Weights of a small transformer language model.
Size: 11 layers, width 64, 2 heads of 32, MLP 256 tanh GELU, 0.73M parameters.
Architecture: LayerNorm before each block, learned positions, biases, tied embeddings.
Training: a variant of SOAP for these matrices, 4859 steps.
Each number is 500 + 50 x the weight over its row's rms, rounded and kept within 0 to 999. Layers, rows and columns count from 0. Numbers have three digits each. The size before them is the row's rms in percent of the matrix's.

# layer 4 attention query, 64x64, rms 0.0601, rows 0-63, columns 0-63
057:519472454480492417442433515517479617375532504532430511418445506531418523446366509519553500459485471497547609506512505595527447480470518411451568581477496509502456480460537546475477503492494502
067:533402663538477450485487557492480468584499480509503602508435548518549489505461508511453497465467549498544465539480448572538515470570570564389451492604554517464551510490536580566497532467489479
042:548422535492441421564555514413572467402543584500477506560556429404489490550462473396493565519567492479540468470524492508467556507422551505417566485536477495491495525501496425561559478447568546
058:598399495466417477570502496473541528576562460513549558509508519497493489478488491450652548504555447529479444512432447466499535538463508433468511618490475507581428474508520434486506519485392562
070:506393587501437497491446502543471489594513435497532518419446495412533506504509521463517442379418441431540451506531490483443531423529535563584447472525443416589545443504476551451502512519514477
070:535468455489606572447556460492412547547430594385461489469592453541479490525473520502507516566437499543580419564519603484498573587493478502452533518507523556442483470493517574497504539493547534
052:593434493599486439575503513535400420479476481505498530448501517558447508470525561517518549574466531512497468543489479549499493445493514452550550599511489498492527527533385605451532519408402419
070:516505480448643474500491511555518554544496457416506450562587467522501472546444483528543481508413531499485434530485471419506434599513452513518521491452509622572558502448450615528492472480448432
065:570567503574507559484532598483529479465537554537416607497547493547479581522485493578472529507479577500579599594522508538476468521506509433485540558427616545517428501489545453563454536510489490
065:402555554529479594480595550489432492471411485589420484507537552490527496523537523485456588537566524492552548534428578466486518472536534520431460481507525537507438470459523593438479516614572478
051:506479454501472566503507408559538462547547561486583448463494495516503418468558438524522531452500555434468452450483511543485558500594485503513461389443499495594549461416497621518533478466620462
061:579402505389485547446521480477537541529509540429486452476465491453398504490507546590565587453403410506552553491407530485545443576550494489502474501510520510518443531522500594457517459425535527
073:537493584468419529558512574430437478564443438504515549529568547548535535410376509497488491531475537531467477495552447558578572483518479511431473514503515514387505445586478591441462470511464552
049:519474512536520533468454547471472529627509577505524460528421405520533581416460486530391517512418562470526417538576418536465472405468452514493514472484510476412485529434521441537472509451434527
049:566520558460542510540547572389558485568516495499496483573579499499556424501496584574612538556512484516536518460483516525613488487486498447541452503567561500404531582546537425467543433462509486
057:567472445576577496505503573588451592515517460482477513491516419527457464497450531491489493473550532416567504438441499515518505463580487433483523530598457472548530636461545498560554560612490508
067:420536498468524486435478570540508555517474514498538444540497389478469528511473407399460549453490433535475485534567454474479367514460433469563419484518493441368481469496434475420467526480469511
069:492611537504408567482541486414562502490526469514467512414449497449387441455556513562470475540511613438552461461504525463514462517507436498455464441376476513557511433439529558506510541488472556
054:548459466466499558572502443536486553454519494484537375533514472444524449539503417517545504548468527481523539486575462536541480481427522506543510497564459489404614534451509516501546479652556612
067:406533486473493529506463383572469509511489601520449447488429580580438457529562426556519456547576605463409514465453539450424491477496579519495495540455556572488466473512545532507536517480450519
064:405583452531466429485483531456594542454536557444447530530549460518537565458504554511491492495546469570471555440516523482529380508482558456450569500513540559493416523573562411532454426417516477
059:476408470434555514440500525512443588475483508500482411588558471540417485604473421453569505544530469433524498499511494519534573475562477525444509428449475585457578532575464523499547394471537485
062:552465516531630550473481553532478516522495490492517479515487506498532551478498513561395609530608377527503536434495487546454549435567480491496561497592462464522436485513386530496568496475581536
064:523532515523544500483530486510544473442539500513477511438509528484506448573481583531613494508502531488544544464426512503485506576547576467568445599504567569527444516421635440549550410469487390
051:523461478586481442491462628517557431573515467556456479474469527534531505412500469521544551474532558541509528518407453546579415439487416422450521525534553507509566570457439501490487565564489415
063:527489562568513548447566577449606433493541488510517506489563458437505472548550520559573520464460593462623525479586497599516462555511480472497495495501571465498602494462467533532532494545601456
062:443505513458520477408502534512524585455508489492430519427416463553508524516380416445577467423482451525512476537493585523526423522415515493553463526478593531433540520461612442504533509495550557
058:440529476336426430524539522408492539474510527520500467537439461486492443480438625394472470447415479477509420498514506511451466494469500444467466461498437401464456571510457486467475466473476540
068:457600410480542566472475564533507479410479622557449446473504523507459525550463580594485488593497584447579600499548545523507510456555542470510562474461503575448475526505482526545496464503552472
062:459595563469584429464469450428520516408443402460498514432447559518497562518505456530432487511484411580491456548518487510588478477478422522448480402478459549509508531451545466525482500408459571
066:460520465457507466479524439480496484379487440513558513476425485431439453543515488468585473484494445433482499494475545483495355625448554593477479514476506408546553538486473582429506559486453519
063:454430605458448570497537436499485464508443489484528470559517574606462493510574490490392499527481550527469429407509463546424505553577462553471482505534491483538556448578386532515450450510438503
124:507433569494592521506493483490400546535477411494472523481465575448499488588430491532417456466435461542577496521436438582495595438417451511538510463540411531583519492474467448539507492469535564
128:464447575434522554488465437543477435575516543483600504474443480518578505538502491437419421467491404484452412495436504439487459444468530563473416455608461444529433502477545520519436492502520431
127:527486509443440501572510382442464401528485498469492440491448607522480405537576468535494510566493540506482403482490566515424545447502474521573432476442471519488600566469478601508554493459511476
124:534477533487507545497524458472484446421418486581485571463440579520418473486398526447475443502519545362516490481448476562569584524476555418513429554512485493425478533520567537533515528544558570
148:570461406515591493542527490537489410487460504484431490515527529435480509542420522581574518524459509548557506525503493590606509420503570504417493472489530567494503572489554464621567425481518456
135:488502534472562456487500491525476573513498460506469422583573516541395487544559333499485510499546415461383503530519449455419473516541488540497437517514511599491500429529436474443577505537492490
136:552397528487467436559482521492514522476513485444544506546473479561523504448505371490463511497455494541446422482471383477502531487429502603417405531548501410547595431506507547465473506580539518
123:590547429524497426603516436555553475427490386461474504500583461514478456471500508520567532500452507494479563423549553571535397562502463518631519520474569505544505548530462522478507505465467428
115:503515463528466535473587531555407502406461511439547487474478482424409552491546539346547520444428444470506504497505599514484538537554577522475476554444470470498481462477501476478616468568536541
122:558507534516552473461492561560455486500479527501528498564562536535452466511419484505509513505522634367484548424549539555501485540596453401489530503461528637428493434539437503534537529474520541
107:388524457521586437499490473433437535500452499505557434491574536481464556548503510457519575583528469454524499477512514504457550505494439562503559529520442540440493431461450599419496612482449614
113:534484467521509482450431462579487511498568519417479571552508569574424524464560457502471510427502404483420477424534510589468463543535579463498475447518438499558533475565418557534516435434526400
123:449455543433472497472570515495557509473484515525526501458388444425490489480522421479603559460545535510531499579496473562457479548446512615567485586563489423379531515496514479456507554534595505
134:539463567574425586510451502461451595513461503494488490524567623559462501421579461541542484479589430483468547510513491458540505473568489456512404428556533395534436455512515503501542495542492570
116:527449550503501490487530500474381439547474435446570573600412535590548508404462519459452536521436500527496449490456450470474493517542418504339499474506502502556505551495570545490486527556498545
120:406473417497467512467471509614476496544671555506469509478404473458634535387515588438490516491482526427544505486506514460449438431537499504524499495543500514531479512499489525501568496545512505
137:543519461507572446554475505530462566583517550410553452523519464420429485559631519534520553465516439485584545501501572545429511510525551500466541509448493508602502584520401500484568550521560527
142:411513441459497489536418484529465488461427415427469427491561565442446546486479447421500486502577468546428525550472579452487470501532507536551498429563471585417485448537517557372525467516474524
119:608450535500549474389509582467448526503498521450490501496478506486465487487520440600497568605492521525567501434482476595471502485492481419505565597463587549480477534386463473423550526551498531
128:484520467569532507550503566459444508520454536536468468476502489492498583392475523576495523647549505563468414542443493438520391477436453530499487516526483467490510545555419550431499524443442613
148:539573455527528571504585538408524464496533489498479465486629479465529450641588546559523578522528503537586590534431534489508530543521502455538517453442554523442487475471581461563473508502513457
154:488493534448441450556552452442398436410472489474461556515500513547497571529465498484405427491494476479445429512592528467446510451466556523569558532581467425502543503618405511512481524480494578
118:550509472604519479536618452530451486474592537368444463580584420529468476526505488457502457501458580476540453454551459392526486515499620500475479499499492504499485528514475526458465443580508548
135:501533457516512594438465496477620416495577573563442528567575482374505453548494508580547486529541551408565433525515516419503501497548478465509550461476497541444510490502490505520509407439560464
118:529506563432536505414561529465542428543480563549535555572544360438495510567497493508498536485494556433546470535656493481408539531457509423477461495543455533473545472404507496509503488560513501
127:457446527552443504510405462520491501520491529541437501512463496516443517524459395520532511537595476514529396432451543490427482412477505490492514484436496546427450498543423483417652449482542416
114:479418524458375537494488464431542545507567489608595558554498526461500552454471535481465529471542461507420479384520452525545452487542448473477429491415489468561502503581480494485420541508406531
141:427559461510555462496497577540454495553484545488374448537610524511526463526505568499512470517469508438498441550469558428414503509518436510620544504491507605565501478444423521461455540470408506
099:462355568561497468492482555502544493520430548504480439369398478513485510419460495470531515491432529485593492558446500532518434513532510520524492566574558449461484573484547421507553469539421516
121:472447504454487516487472394473511414491477588554630492514398490470596518453422519457510508518466532469566502509466427558483542490493582440556500492474457529533526459548511504541444494464584369
138:449510565493463425441411521472465517523456411515547534517581462514540557505476394401531510450531385523454536547567524553584484509501513567546494535476446470479480469576464454474400538447432534
120:467522500556443496534525488501459415452459547477508506553519418450407437516551575464518547533559594567539460471497475452645402540477500518359511516473465525431574476531507515529500479513557493
# layer 4 attention key, 64x64, rms 0.0616, rows 0-63, columns 0-63
051:509566565509510471478380542449538428483496436553515543519496489450493578467466584585426537503499528540446432510505482528446474490488506584608558420529508543409458508475451495554463502549421602
100:513472551428446513560500469497474529501492503511584526514437575596559520384456428433435514464511427540401492482536444493498512484468523594463466499574470443545506452557501472461447528552523637
060:484443528398449511528517497516536456458407516531514574505505407548559455568467435584482513524451462576592465581501499541476498504491532497328474557502453503489515450527443541457463541507522416
070:498462588547429468477385486603478528558457534491532523540541490550493511398528426485402441469498475544380458481492497538496480578494446546485440543528485430492476430571480568532522523544414533
083:476472503536520539542540468454488558564493527431591472540497553612544551483524566461480482514540396448358480503456498471482517459488465554605510581547480401579524493520470471429505416516519490
071:518518535502531475465523477514519458498494501583489551584558579433518399551466520472493515537499547469555486467487517560476615472545490450329480355487502582492512481445488506564500519456505571
063:451529500585448523566449495607450507501530433471460424504604540502450514549496556546376536488561444524487510452447560472524474579514402557515475453437473525518518594507449503475535497516394524
073:486468419543545528433589506550580431556548524478516476494517495437413405507528524490480532478478586495571478433527524587557514479502481435527450435397465532545453461388526461574545464458449525
074:547403531488474509499535541479542468453593477610544503432423508467491448402510560562530545499449596510571467454468369500511470481489577481403559481498525520503520510473592435558511488532483460
067:568491490469495516471507430525486513493545478491558463497497561559486480459441483405650485560445461448492496566527436490494552434495474466529571460534569542393550497454535407531491426566582584
059:534427498517457535549572497439439543574511522426575542572426532535520539466454488407413459462514464455509492533490542537603571475590459465541447527549527390500497468514509489575519452586498564
063:456499528524423519447522565523483460556479584573528563536409423462480494480388511513435502462530572530480455448466490607426583475440576431441532549472495456529543470515572471539484590496463527
076:460485531457468443546424492507497540528506530530457473545589553499507463487497448428468516463560459562483458461594538456445517492515463592558540471399543672466552512594427421510504521504476497
061:489455571441439500467541544445499496481534477543530510504471546605500510408493466404409471511567538505481467464489484409524451531498518562509448505616504380566504507542504507465561565471521634
066:457473529513404568478462498539530476496491556545473574476432430494530445532509431546452472494498497611584488465516530506424490539463549527378414522395490472553541504510614535546459585491535460
055:438558535580496505507593547492567461453564467504407480427426467589512470448446562556462489435414513540549450501574485558487467464472504552478458435463563547588561500462546520453514417513562528
073:431616499471605460413447532501527530522483421560483429539604461470381487592512506480525528532574493541557496519525566504448413547523533423609517521446505505523505506498502478466538518460532530
091:558490506589479491517575468459443509497554519441579467440542550474504538378542584391530514495491539479476490506449424468540499484493475449485498515491615372472452529508532418588520439547461487
058:487465574435498435515526433402551480423424568485495512501424487527485508527433457479496471570517445499525506566573478521479542503377584580430432582596556434504474499565524522479498486480527557
061:589611462490488506462501491511438521483602507456477463506564513386411539482468474527583582544516524408510519488540491488608468532491457475544504559570541587433498411463460543503512477461455437
081:478575440483456476479439578549482412514437449559427562509483433465490509567523458564525509494503555631534485480507518494492393532506531495472542475447435617452474510498516512493450605423480421
065:524495463529507529455534499516578500495452518476507517563540433427458390535446458531502490482510531521620480477511604484501532559535427489515402416426586487432537500365476479500488476593550523
067:467546466410569559501526495446508519480531507527467457453472489506477496567414533593464484519423397534525486552476588518438573409525511510436570498472451561443557488527492577419483555429584439
086:503465508499431573459507442536566479509512518575536590430310485487558465479512473570522505437432501457586498492476490561543511490452570506436484480505456490560520475414594530550484536544517451
056:533469525552396504539400508548469520519541467434471443503536448514456506443485519442418484467483521665472511476506470521542425538496458562573441532533475435538547564522530429498513447529453620
087:545406551493415515563554461447552502478515553513614545470409500497572464451476552471457521495472510538568467531479421522553517478477548492415483547471512386524498527480604425565495422559560506
068:495611525498518471410499496385568425490497471569487515477461508412518457476547480623554535505518599484541536514575432531446432478456592453473561528516485595469548434506541517494500526464459484
053:461459578436443454530470553520525478559460489494539562537510471543599599524515406415474502534548535454510384567486479494403482481509484509599486503494461421452553511520444543403554561467460514
093:588435472461483589490527507451559445462532517535506514431384479405506479527490584517538548521422542451647450509446472504542515477495496484467502445514547519447537561382523462509470476494545413
066:535547441593664506480475462471461497474468464445488502485519575460499488435575475512478479515567538528470596486466480480497550488487470522484512384512509398481419556556524486567469598504476596
077:498589501501518460494500461533453492490469492446569444537555521467471587474529531426494533494537554413425587547495443507481545513403483428555481508558564406404382466485498513531528430557493588
080:480555467468494367557511526533503564477516531422459474522612576523501506475400402435499499488559464454416513515506532513517529502521465470630540568486471558432478483514406448455579508495468476
126:509424516511580506462469512471474433575412542472483487461520559536466535523523482513503385514473476481472481511491536576427668466502508528520468448512464424540498537479458442548490614517399582
115:462573463472564506460491475545555549566480492447432549563444536550549563510566449432491490532502387424442493507503493406453528524569560548517470450591434487536510396521505498518507478391575496
142:554484496515448560601531384452501428498501478491450530476453585452504415514518387541453568560538513427492491525427579473506543560491524566533504493490476469556545492481432608468517561516460418
120:518528606473440424513504473466415457423430484548531561406439652486499540452399488493566511441535568460513546497550476481526603480540518494510477472557511551444533483557464535503524514550543524
138:571410465584567529554488471532513484407456490443506492527451506525536508453465511533488449498471521519541589433482471588627569478370536581408477437576511503479522556482510469564515467493506469
127:543558457478589507434511475510535528548514536375521470537563527510456400560478414626521441529518482513544507506568546506509504561517481486463484483406493580438522394427477521461563424474530500
128:489465555491493459554566475543499575454535519423515472601596509589469458483524351486474447565507432547411524576552514467465466564450429567512536527546493495498507486491456569485555499513423549
120:529464421614452420548459526500563433407498429474543490507497465507510494518522500499527529513486609466474550505517500545549459580498520502544502570384481495567534614470484531563502419510434398
115:396521515507501452506543428597410547461484471471541460449465467511434499524495599489495541448562467404588527503508590499491540513523606507463560486502489439488501507516495509414477439621572555
121:527548528477521510484532542526493464497494549551514530544505498485366477435368521498446547465475530460534498449564426588580586499591488410506452473431559611491531479457457481520502432578486501
109:503576411401599479394586505481508468461466511580499427446518475448394466455478444522456600583506492471530555545536550490447524458503484484470578469478482533471439526500503549513496575484570550
108:576489480526481497630482489587567533520508510400560505516481443486511538579501491533454401478492427433473485433549516511548520438654490446490527439480532531477503512515431485505566460494493388
125:492547508432446412486435431488542545497466534539551462465491477507527507517498444481548501549491500467537503599513536509438450524372587497527485641526508450376548481462510526379554540539494519
119:541516533597533525435415506429422601479565463512428538451558544486473504514486511486544414567623428502451542482465524454505489457555448500411458456483594500496525431584488504482523501557517445
113:478553537534552416546534518499440544561526534487484477472490539614452496485464418473346547528522525544396491415482497484496491534583513532444452490504467547578457500488440545483448540531497628
119:468513474536482561483470577577451509580603576555523491531400459541467606477423541450534494419481491470475459506503550477493409517482566486520538470530495473611436496461460508410480566445553450
130:508476493520516477470523470541502538500538549376572507492433416461406530585514597525499569564406456515504465469423567609394563481536518483435541482458513463533454480445494509473570490501523440
131:492607434521497550505450460564453504483421497556412377489516504430440460571518483520615534521491466448522530484467619441582484547490548567525472470482511592415455493475514536554506505502490522
114:539486562514545462509496573466518534512539506546503432491431443514421440470421491599465570456474531536553506546441444568417545516548423491382477570500493444490563513482418414479584511527447551
123:481536444493528545470488573507485444475535523489448440506516514484428567456521529534448553606574540579545533462453452411520450502420417491489549539558507481451507609530463542459560550386408511
137:538563561480482506499527455399546496559488505512512582434506517439557415555544569486577496528487507557565559569433426498517512477490495505340485494461513415548511547423585486535430478522540475
144:461550519448546440616545542483480439431482513456391568564615516502543533584510526480479496502529539435535486501507534537458548458446535505510553493495469522431475543567353539473501538400494471
114:462522494474430425547626587525472422415472538440468496580524457577464472538526557475500484494536536511526478511556516492522430528467484497397467409535573459607536451467463508503553426506586492
122:531434528480420583512559504513519496497575575590489575504443480468538478484534520473522447517535563491632433460524502409527514496463525403461480496506515493426518437413550516603528526455522393
117:489440539411537482440533547539584443455576532519563566555537492499489432566471450445470482502456490455625384501527437451512514490514543497495493594498484457462454387469482467510489545530577579
122:527404469471414541494446472483521550549565605466424431586433493451440517474489459540493486495607511490565492505420578529488543512521479485507502523546520581406574537523456462523557452455574429
114:536505553506434534519385570470463529526458500526580493544561514562469482399494514489427498536522518550472500443522496418457554520583483504591597557423506424514429445603483497518415503505500433
126:488514431481571562442571538565500421560598502556432491427536520480470439557512546488521539519429628440552506475479479453457495481482465439590543419515489527608502517395509452474521513472485509
096:469534525526488473433452545575520569496542412509418463464458467495475530420438488523526520438554514548435554491497492568504501454369540536551424602569530448474563545487520479431602501517558560
109:496500534389457498510502472502506484588486537575520556538348559551549516531503479452427503469474486358444499445578575547532518457469439577549523563495490451481456537557492510564511473554515453
132:464520451535581464481431498527600527505358449543485489543616482453455563545574492429435497461525506541500556466566570524448507507495440471553545544507496521419439461531514399536437460525477469
116:519515492480394526570600428566484477460459541472514468536522483491467559447496461420454567601535573581563455491527496453556474533464504514422431467445528421437505555580533528477434444542538562
# layer 4 attention value, 64x64, rms 0.0613, rows 0-42, columns 0-63
071:500495549549502486541530532410544541591409555631485489501528566538497528552462563593440486532525543456551581505512521507548509573433490488469446589492507487546418456565502527507535561410555554
071:406469531589502536474506525464444473596497585564514545569457526591417438498524495515519470467481542539563563502492624524451440516478444514520560466444551509455531512478390485506477469424598506
078:529550456516541562463580454503454391458446446529527515533530478517550538631431522562474448463434511617431494485558557453546527512425459548547583537453579511492567503574480484509467490517529459
073:409535426511494614497510484502539543490526548518449532513500434528573510454530488563537509558507396549571564384512537553463531573467572490429496541405489454531539519564494538538483600450540545
065:477567493496562571495471596484434484604445485535546431544551529472513459519522554553446562553535464504516582541582493424455483455448465524562497425501526498563612481448505501519639506523547504
079:547521612558522551532554532510538506540559522579447487498531492551477420463490535458544476427542559469496577583530527604483541536524467548470505491538481496456422532478642550508436508482617450
079:586486485474486489476415505593521481512503472574452508540500498540562560441445381525545508498491483473549608516519484581490513473511485455467531521517482557563368516503524511495595649453490444
081:454538522462422529540431464565566442543553545441457457483502428542498469469497522588482551513586377491493468575541522422513496491435395471494514397422443507536515530500472509465416427486455482
060:513548544507472507447492481496501447586474487404518517498540559419449513398571600466493527519577559470406529523567585482522468549536539523525510533587437457451536480434474492470565394447465562
074:578482555447476487516551605530505540469556449436500560470511501558532477447521521467557588560456474435456481434554541527556468552564591574485487544570571467396468519518488506503443601448477566
064:542548502444492374591475414516509489477564466571472497552479500461483529533440534519484399524447546484501482523587553474465459374480524459522592475542542448543602449518547441526471562438470496
075:502475415434577457504474425501431530437548453389490423531437578516470483438517485404480444461441526535566545490515499511469494492431408458481588494390547517475535472443445476474497520499556427
069:479457465491562434516484515555479530486497494521584473478513469578531584381605603503516514516449425407517434523464539447526563517535515490400427493569514468429505545444504488583578460539483486
078:534511553526560511417473536483487427526407572478589520516495425489445440558493492492470655470556468473459577541509538473447424520509467628514443520435471578535559543533481437517504528516519505
061:433515471517463568459585416571600477426589580528486431549543513442482458508413448482561460461496485590597505496491438493486485510457466496509501454485494431505406463565485540576518537587501508
082:474484487497560600511557411447486432423408520524541500529487509531452498443450504454581451508475521517503524545477457494431429513550524506488546457475511484511585642552387485448491452476577410
080:565522574537548429565457529531584543540518461561464597602499537528573449467539536541498502594493567401409473466491482488547562513440561437466503512550583479481532489504506558506469520542567572
071:491422552479440496435489454450326383536469456472507458611530525481450456522541525509474484559568506512440530469481517521462428495394469463462560507474520470417495422515501498437532524523445504
065:430591444434493502424491474523523531503510561481578447546539542419545560492509418604470494554417586595442469547532447486500456514517483527515558467547585583521511580481453513522446497512520422
087:452492457474549393520470493414442538536481537515514479518478455486542506513520486488532556560565492561480430489446496390521471446454430551517568471445458496455472486383473355435457458489407546
078:462531479589545578479507575520487529552543547468518545521487403475390420516464493491499503458519552416545595416549446425465530424431535440465519589492442491505428474538496583457517490538549476
079:547444608504494429553537553545558572468464422484378500419411512509541520539500468566529470534490445609529396455489491448458550540539500580475495497501456490459525471533526429418549466538497504
071:469434490425476533463515536500499518493425490491484547462416420430487489555542520422484429410463479551518585529504582502525443593501503509525445509501563431533522485491455444335493590467447514
073:481513527514526442556562433397472443518482431436490481438512507478427484441534546625571487479494556509459508508390454519470487473459397464553525467479525472523522500428530495584546497555639486
080:520533495494384553452443448463516533446622533503577460560556534562522531550485485469475492438451460461488512529466456479436587531554452427456487456510491489484541472468559610413404415479469524
084:448507422459424464506449555471545530381476462573575550540492513530507511531443565472539505546554482564419524535495611523592501516469414558525507557505432597498442410512495511483488567480483445
075:457546483469572450535423428540547429505569513471458485504500581543491485448547557522569561430398489564526437500470569473515444481462510572548389527431556503452541544525530564505499522539599433
075:417508434436492508452479517473485548482445621474457512493529546538462492480394513492473460514549538502481415509444551439562437404529497497449505503525359545576540551437475604524500475573471520
059:536495520515576492448434521545421577533462482523519532488475524495514390469451456529535428397499614456490412494532435524429531410445583443494478551570544457490476563421480461438502476474439509
076:537447541513436616507468565486545562500498531433495524421518497397486573483553541549520461505451493481440471531521438454509460516479442505462441496511474578445417507482513580433447411550626569
080:460478420498422499509469417457449492496495471462529430419490608466474511468459482532604440519518444467527509506488416489479368424525504462539519439426529457431426569524432417427514471514498488
079:581535499471497381530499549516482505492484495419466505486466445384535530460532503493520499442420503508495491503578527459475492578516589501443450583592495485588460507524456528644514534426417528
122:480488412480529407429490510454554484432466443501517548595450402547457457421473521464526540552488512470411485428424458501530611524485482485485477481464455506429468399512576502467445548429446466
110:434542418485467488507478484509520523495435558538554482465533530545485550522528539583459399514494533497458447522450549406596572462508518372526474595527469497590597540488479579503485456472540582
122:448497473434513435528501491499423579545396552503512473469424461383587530440495430480479463534524522479508473537486405481412529538539578390513507430472521483565469502460480420524535454424447520
115:444484528445490460495514418549504504425530463463417489424523490536500444426490395605539441541507520555500398483462478526574526447473552489567565438453492432460470546501550412457478452516558406
119:562557501487495529468510493542445501449541545481563424553590436432554551513453387415467461462395515472474479487456429538461526522530604452514469478541522560503567550569549548545472536553435433
115:489501511487446382525485476445460492508463453543589405514520596579612535511508485558447536492475413541630541488436504502445498556508452516505552433466579527509434501437511519457565485457462463
106:523464640510503523490466546458551520468541439574504580489491381470529465479588533525458589535541468453468651439448485529433533525415487500487499438507495541481508441461466522436535466540552507
139:581545536414384493567436379538544475542516504438436521416569485574508529446496546568515502528424508529489479484500511562469547542537539450507420469516548445548467497522563495542554616481535497
117:640524521516500478415532506513436492439484376474469431550430391483607509553525439493531506548484479516538504493571433465430538527521467514521581546484542534505590530581435474519509525518544471
114:553510484526560543603473472492594488522462517496397525551440522460479522488502486569531546588510508451450438522492368452472434426507587484524458471427513504472518550530488492392463442576547575
116:500406560544412575421616494480529522570435550571435519458529494486455520605456425553543517517491521469449439506438444512512416539530532501482492509475487477480390571593459496489490486532524557
# layer 4 attention output (transposed), 64x64, rms 0.0764, rows 0-42, columns 0-63
077:500479563498481552495526562372508467470412535571471541344585563420494499535473525506546421605569582444500440564490493464481552495488508440489529474493545478454539498536509506516477493443432517
084:444418567510448513589450478541493508608471564533499508521492567553503559422498451458474572502551491473463431581500527470398538470446492536552496518552480491485571572559497492489624475564548584
087:489491544512486439553479480545532398467415462481452548498525528547480484539461482362443426455427478456485490496577540539527602497444539518585476486575478418514473468526485384584437545476501520
091:499506495566446515559494471374498469480517504472449477389441516485511575541583578521466492571559399578513481591474590484437462458468541575485557483408476438465441505553487507466527489449497474
076:467527553505569487490505520554476512521522527523472472485458565542573544434495461501424467483514485473348506611469455463483539523523453593528479446632496563530420486432548527525442514548504611
092:415602492484495428444478506443519541505511391533460475483645502501530456532454480478526529468566478556439541523525551465520416523569414477634555456503492559476537467505446512436531433524484503
115:484476556527445448463403477498570489533546481596428519425348557457522463484488482559552521468513569406512503528459559532458462506532484510621536484505548516505555520442439546463558553470489429
096:481476486553493508532489448430499504515540477471529488539502477563591512406513482456390508597505464648428448469493424446485384499500480561443504435497503458570490534526581522580490433470492456
091:459424467507581485511562535561458538433489529491549428606511484537544560458460512544464513463454555539444512468456395465540457580490494542437413551520547497472438521527609465567474435563507581
086:518593369520502540527579497515567489453553557506473477537457442457404467540600568516534531584436564519576557500518549503527496540480505444478553548427521508484467542406569553552520460550520458
078:439486516422404516548560496457483491449555565527482570476434565487638443556438477442517504489477491437544385473507557514480597487435549458557550515511434494540524510476455510420458525542526433
093:538429524499469433531513435556510518459548476423497491589448442500452478599522423521564497444528444423480468488435519522446482472526511502587487498584494393542549552461375543466558447557489443
086:472541423527532529462497522531455500437496534472554441490461508388404499501563503505416576522501455530494575461428580519526423462578499562465592436448485567489420520513504589507429474404503512
095:561468618541502413444513496510506491547405419448495516390433439576489494444541491428449550505491531534474541537536496585497518536553523553391449506539528526450490488431520419521528549581488543
079:509607557469479523493519510515469522525513479491464507497525481538563560575558392526521473512586479490398552525604446407489440502459547580531489584556504441466516403577500515407473509525578491
097:538502540480414409574479494505453468514465481445425507568449484445465538511526522418502490547536498537497455478531564559513569443502608472528529573593418487448525482568409579492542460454446599
086:535543434471506550520546462458503362491535486511447462507550588545426400541458475530472517503511515519541436489506539449588502426533471421560493431444475663424514448485496524534466503493505453
096:508445585529467503518593497448448490420464481473472525426419516512442480502426457533468558505614497606507533485402456467523486516468463502406460549432510450478573540513504427452449456548571572
078:566477473501422464548555621477589538533546564502501461476461490505453401440587491477511469564446528420484491457513499465515445473478522560602474496559484382557489464479504558491438523489404561
097:485510505462479605438544538476477537574533533503584518493429509425511430515580528515414525494481438553608516485436453520481574415434468478485491540529493386549511468427499562485437554535537587
091:430497493448518496463531537534532548442541482463467604556497454628494582504456450475487492449514490560528419479548517478501410587540540408443516584475515556412524530590411505474542544493511551
081:506437493504543569463455518449530579540445525457439429511569437524439423578531417537570491495479453543581460533512505569532549472478549484415497389519530569462495504425553402531535426466475486
081:469500547449476451513466525544540516477501511452471503398517336442519535486511589438638573456459490522546456565483512453443499573452559499547458605506455449539481552472533423475508508526502505
087:455501489476578465571449529468467580509422405489484437518552572605501527460477408503438478533478408503439510555507541533527522469460491572618510480540471512431507527582437548469467566488428551
093:514525504498459494532500503484519517453600481548546473582559447507507405478522485500489512564589476575452518408541439489536494474553420436478521479359493553581498441440589460516414422538509466
089:550486545504333519476508457472531433481526464608552525430412439442454467475539558491552530414519548495572519508481470544553468484533533454494516498446532398452503548448584479543413542497474486
082:436508418502430577542509529575507520523499545409460425436500538537455414463581500407518470474480497493423495541506574416542479566484568600563461414512526484555488487479514548426494531473433554
083:538522538492478552535545504470423517503602462587464491565505464487476534413489558586486554491560569536466465485583368466545415464485487505420503410505557498509557556522462598467552484446511542
078:479444463464533508452490527504504523515537528558475512460525532487516500470400402510582524496443503407577441491506466502520502506428445431539478553472509642447550411410393500412548565495531535
104:474482469557505547450471582535551500576526511469471473546513420536426464491469510505506535555592462602492482487464464456568422486528471468497401460547484525496470529563538390540470414437360468
077:432480431558526569534453430527445615475508520489557465528452580531483571445455462520557457582596424567477579471467504543547533490445481486524500616525498490487462507592541489461563485548556468
097:504446460484540494479589513547562406463477543426504508420466418444531554557529596557504515473406599436568456469500543502510461585501588538500520491493531487557501576496478500446520500451446390
111:478563508550548546532505511485370466538551556405448497466522523462596526587450618513536458492546408550509499537467483490480486472454554515432458476535489508590536545535456437474583460467581443
097:492451488487461468421538460509548556523525456460484541484463438533548431535523452470555497476461445512524563536448527571448459600620485459477473514495517451390558494420565433457539425592485407
112:507510504536389531510506455459545474459478438446502534502647487547469459550551519453567510467517526556473457528520526402604427607551501484405450423443543471475526550520483549514482507547521419
100:437537594530517432457587566500410478483519502504521525441578484501456541483503554440438548479536570481400496508522473486374499565604458445463586521448551522552512536522482461431550526572494522
116:412446440512430600469468519457454545473497498579482454482495585490481536469512523515541580561535510604536464595380557462528507523516456498530538467486504460469571626516473541479542554507478591
109:488550467452464525475622501544473425408529533519550493543478462487464496465452473430533507465505575472580453505610457448584412523466594535455470522527479540381526483522562530468496472549583548
089:501464410525491458552492518603452469411502552427447480502544576422480538502505518488578392492457509409440562430533501485601523473413552490504540457591478446622516500485495497474502464498489502
129:389505513488530454432492579533462544536456536494432448580619431450411481533457483450522542508588528528533480491509505448453442493458422482532517551502505534445510474506403421400531474491492597
111:471466476537460602505492505531444542550493502571531525464511584466476495374473627444547487463512491422481497472414539390568496497544444483526402402519497446485419497515584523523509498506461530
108:454532492522549440451448474524465500502454418482603509493599490439479491578530565436477485355419475493503588497455495546510483502576460524557545467421494453607495530504505456542409529461472466
114:438519432452521394515470441516491520487515450474564496560510520549531538490490497441502575481460501507428487486496604526460504573565480568608567453439428629608458518476461535488440555531463521